python train.py --num_hidden_layers=9 --intermediate_size=256 --positions="learned" --qk_norm=false --bias="none" --beta2=0.99 --weight_decay=0.071 --lr_head=0.00935 --max_grad_norm=2.0 --decay_shape="linear" --max_seq_len=128 --doc_mask=false
Each number is 128 + 24 x the weight over its row's rms, rounded and kept within 0 to 255. Layers, rows and columns count from 0. Numbers have three digits each. The size before them is the row's rms in percent of the matrix's.

# down: layer 5 MLP down (transposed), 256x64, rms 0.221, rows 228-255, columns 0-63
# up: layer 5 MLP up, 256x64, rms 0.219, rows 229-255, columns 0-63
down228 098:113135129094128144156118126113138186135146135118174135101157132143124186137111120150160120125137123145129058127098131168123113128134134094129166087146174134133156121150115157109093085134133123
up229 104:105120120160104125148126113122092096132180157111133137119133123143188144122147123109154135172153117125130130133092135092159143084119141140141151193102140118099091159132154102084129142127101130
down229 091:151156166133078139111154089118074087068134148118141137104113142139172139138114099145135146161120141115161134096134113112118110132111106155131116152171122135128139132119126067102160125115126110
up230 100:134135130145167124098138070120139090081091121113146134148110121122153150140100104108104180122086108116192098130128152161138144098145154130156087145145154150128114134110113149160123131135123122
down230 121:125112163134183122164143136109135188125115127134107117073119135073125144110108139125146112122107175100109102135116161136109137144117121113133105112093146133141142149091177139133138168127175119
up231 100:113160130097165131118124121122151090147150148140138118132136138109141101099158143114131105070140143138104118141092116104114137094194156107094108126137139207127110101141128116159112130128151106
down231 093:120132150115140131116140085110094090146132106125125100114155106139137090081115127147126118094124136074148139113143125132123123102136170171110107135074132129111101079130059141135130105137095119
up232 100:137124106130116109150163107107130122128182134177125136086126135079185125127170142175154176101156139143110097138109129120121077124156143119158106138118125110143119142130123153106096127155110127
down232 101:068111138139121132163132141130162119157127139152143100125084164145097172160125155118133119102095118086100150104126116130118117098148125103119146147136101111141159084099109168087142128124147092
up233 090:112130113124100120144095147137096147139123147073173142081132158129125160101152148143164122164126137143146147154145114131115130146129126135104126090121142157099129143104125181106095083147076157
down233 087:122074176146159133164155111131166091102093084133144097106142122128068163156123146132147148111144104108137127130166163120121133147122130133145135125100080159103149109143117140142157126102134122
up234 099:137126138148117075132116141134147140153121117109180118134098153124137106130148132130123150074137148142144135135083082110116140119168155151143155147145158147137124093133098129091101144074185117
down234 099:112128122112102123101128122102099101108166126102105145163140108141116151106090106166116112150174122137164146118116113144145165128105071135073119096094079108130104135130144122084139120108112135
up235 098:151116103135105136160115099154162123127097139155111171193141125127115151127132134159137097095103130137138178131155151152109123104106098119121126123085073103128122138137098110120098126090101162
down235 094:128137095106110106079133085087123100147154145117124099104125079131158120091139142131136159148136136096125086118114132118131101090161164185108141129139154124105148092102102132160136115126116101
up236 073:131163148118130147150125131100127109147117126113156136115127106146141081111113159107126128095125110125123135189147155065132105143112125137130105144155178154108122165126165162105119140172096175
down236 080:172096151165137123149102154145116109130084108128118138096080145110131155085128125134165154122114109107102098103120106131141111106108079107153117107132093126133142086155126096148113128088165116
up237 086:123144124101130150105090117138128159139099160135145137128134152142124120087158148106126100135152088142157081122169155165109159148124160093133117155117121116112179141090097114104124159163170127
down237 106:136141132133126103100126136125104150125113107127105196116111167114156102158098112094130118126148142129118136130160120146124122127108160108105140185137096159173173093117108104135120097188143120
up238 106:112130090151110133114147082121116128151131101078179149147141104125112140133142150144141125127125079158162109120139100115172123119167140118130065150143123159136109123188147141116114108102147129
down238 099:157154148119175096099147137152135131145164121125137107075103096144107156146102146124091126161147116144153180157148129143142178126061162141105145134104143125126125112105126121150130121125112106
up239 091:147121117129119099139098152130092158099140120162139119113151153163106103155144109130140126153145163139143078105083102113134147093123145061132197119110151157150126150138142132141138127157125132
down239 105:128091124137137150124147152154134178100110153156160113144184138110110077141127099136126138138128126143101158110139084131088141137088132117156125147178124152158159107138122144132080095146108126
up240 087:098141114150148126153100114190150149134164154165144130098099129124120131158113142103104146143103080140106119108104170118166105131152167122145146141120138092160083156125127159136088140127111120
down240 067:157107111166093119144111107115133122124093104075135140149115146092128117146109076136166164111153132137107176145156116127108140158127098092115100153088105107089137154137105141105155109121146118
up241 117:127145134113104111082115138134111148163109092125128081183143093101123164115152106093153111160142141161084132135119102106135097118134123147151146140120133128202126094142118115129109163135142139
down241 118:160139168104120106126120098135074140139086137099127111101117086140108061107137067151087153123125156128145146147114148113158121126124137126112133139154097124158117114138134157137089117094149128
up242 091:116139137143102079116115152160142132127078133129093143142105131116150151102120134170199113105130171123124096117117112091173129163154130140113141107124121148115123111156128149150101109083119091
down242 088:127108147183147163115128142116085135149138120124161091080163095119149145112145146132146138104144079109106152142105124137127133150083120098124118110125138090123126086118085164146137148130178134
up243 113:083119129124134122104154114107139099153100137134150111134135075133146129122116126181156090077125140155085115137100157177105146128162163135125143121109142124149141110094103125152142117103152179
down243 113:132136143093124097133120087147152111133132139193105090080105093126145092105147148121125146146131116113159124094091121134112089142135102157129106103129168144082170148145121150142114128140154150
up244 104:125128130118122112050136129092122140133121124081129132154140135125137102127143122145112134146114129149152089133165141129106178090108087136155116146141174122130152158181123143141095145119075113
down244 106:103118102113133126111121128166180187099138137138147130138125128147134103146130141132133146117131110138080138136109117137135093148143145081089117144120172114093091129098102171176131099166145105
up245 110:120109128159107070093124106108144146117148181156152103106119117110123149109084130141098113167105133107121058123128098150139116155141135148117135108112135132130176113173111140129122102145150102
down245 113:082140161109151157109129135156107090157136087119097127144167194087130134169126135121082106129142121141116158159121101147113116109138120141113106157132146084109130125092102135091146142120132122
up246 113:154166106113093086083108142143160090153121131127091139146117096153126135132119115168116113124103147090110148143123116089117162175168158113121146122076137129155130159134156096127152125121115113
down246 112:080129099128142129173172147153142134107119092129148127112115148112094117104124160141128096116138117128159115083145087134134125109141086077123103115159085176143133105124112128109094148126161150
up247 106:128152101126198129109143097132162117171049129114133110112156105111173169139117110116107134089147120112134117138157107112151178112129125163128110107107134152132112128131139123110124128121129093
down247 145:121100121123142126106120142151162141113145142139113113109158125147167100129146159147093140130110048139088125153120155108101132160183108129117137128123117096103141165128154113129094067118133123
up248 112:134112181147115137152111113133130123158100136084122125174123136151120132131144135116135121142077099142109145166120130114121148097176131166185144151113067089136112121097122163140146128140142158
down248 111:095097082107150090142132155104149134110147160134118133116138095151165123134138143124090160146127105146102162109161151137132101144125153089111138113141127169069169144130122076122139162122139121
up249 091:157112111172148139105091150154146135109072170097128082136140173127140137166156128128130157140125136105145138126100142065112104133124133110122099129163126153114115112092121145131105135123086159
down249 092:127118102129161120133125149109182189123108121117159142135137180122124111137148108109137125101183110119136136123169134126143145137186120122124098132105130140144118141066151108165157144159109147
up250 096:142155127160097127160142127112128125145121107096148143112124074125139114126165154101102112147148183170148128142115165132150128127128132139124170083110164172114103123144157125090116120141071129
down250 093:107102122120103136126152108068147163153134128153135163139115125120146129121159149137132092141156115115101135149149068123141162138124139179168136155134131115146120184144115161109084150158153127
up251 101:103128162112110145121131109124143129160085160148085090100120083160150125102117138156164133083155156110097142147153142085112123128111124144130111151146125143080162145145115104168087108123127139
down251 090:129105120145124110141146174115139124103106118161109152116101169145073115136135158081110078180113143107124097136119159128153121125125124085135149119109124152111128088126134147138178140113087155
up252 101:127139145117164130173144147086140149106096146117112073116152172129132143110108119139120150144203168141105085122099116157128129091135115125121136179165131110097140103123130137130139133129125153
down252 092:134128129157099096117176117127107095165097134129116142115109130117074156157117173146121148132120104127124101131119113116157130126092122161085125076117129091124107151094161108084129146152125088
up253 094:134141136110137117176118147135146131106122141139103141155103134166158103130118124121173093145182109133114123138128119103137138160121101102146119113108130190108189137136084164141102172139096116
down253 094:132111172166155119118132125123123129116095091112128142113108147137107115148116155146115089107132121073082105103122110130127161191126093118160148106127097173153155105132118143142152169128139098
up254 086:146181126121073110131152156123142163116087142127143116083168128127125171108130125159131102153074141128134117141130153125121114122139165153115134119146112077096109126110153127113103101178156122
down254 093:151149112157110113166116127135160165088129180144096155129145165136103115147132116116177163123114113119114157127085130104124104119088157135117094109110125149156098128114129109112159110177091122
up255 102:107144122146116167151103073088113088124155182134116153144139097146136151108104101177112148115143133134140122126135144126123141077115120133128126098101154133151127093090122131099099090161118163
down255 101:099134131123089142162145125136092191124089117147108086152162114145127067116111089108131147153124138148153154109165125106150143133117106142088126139141113140128120135144114155170168133110099118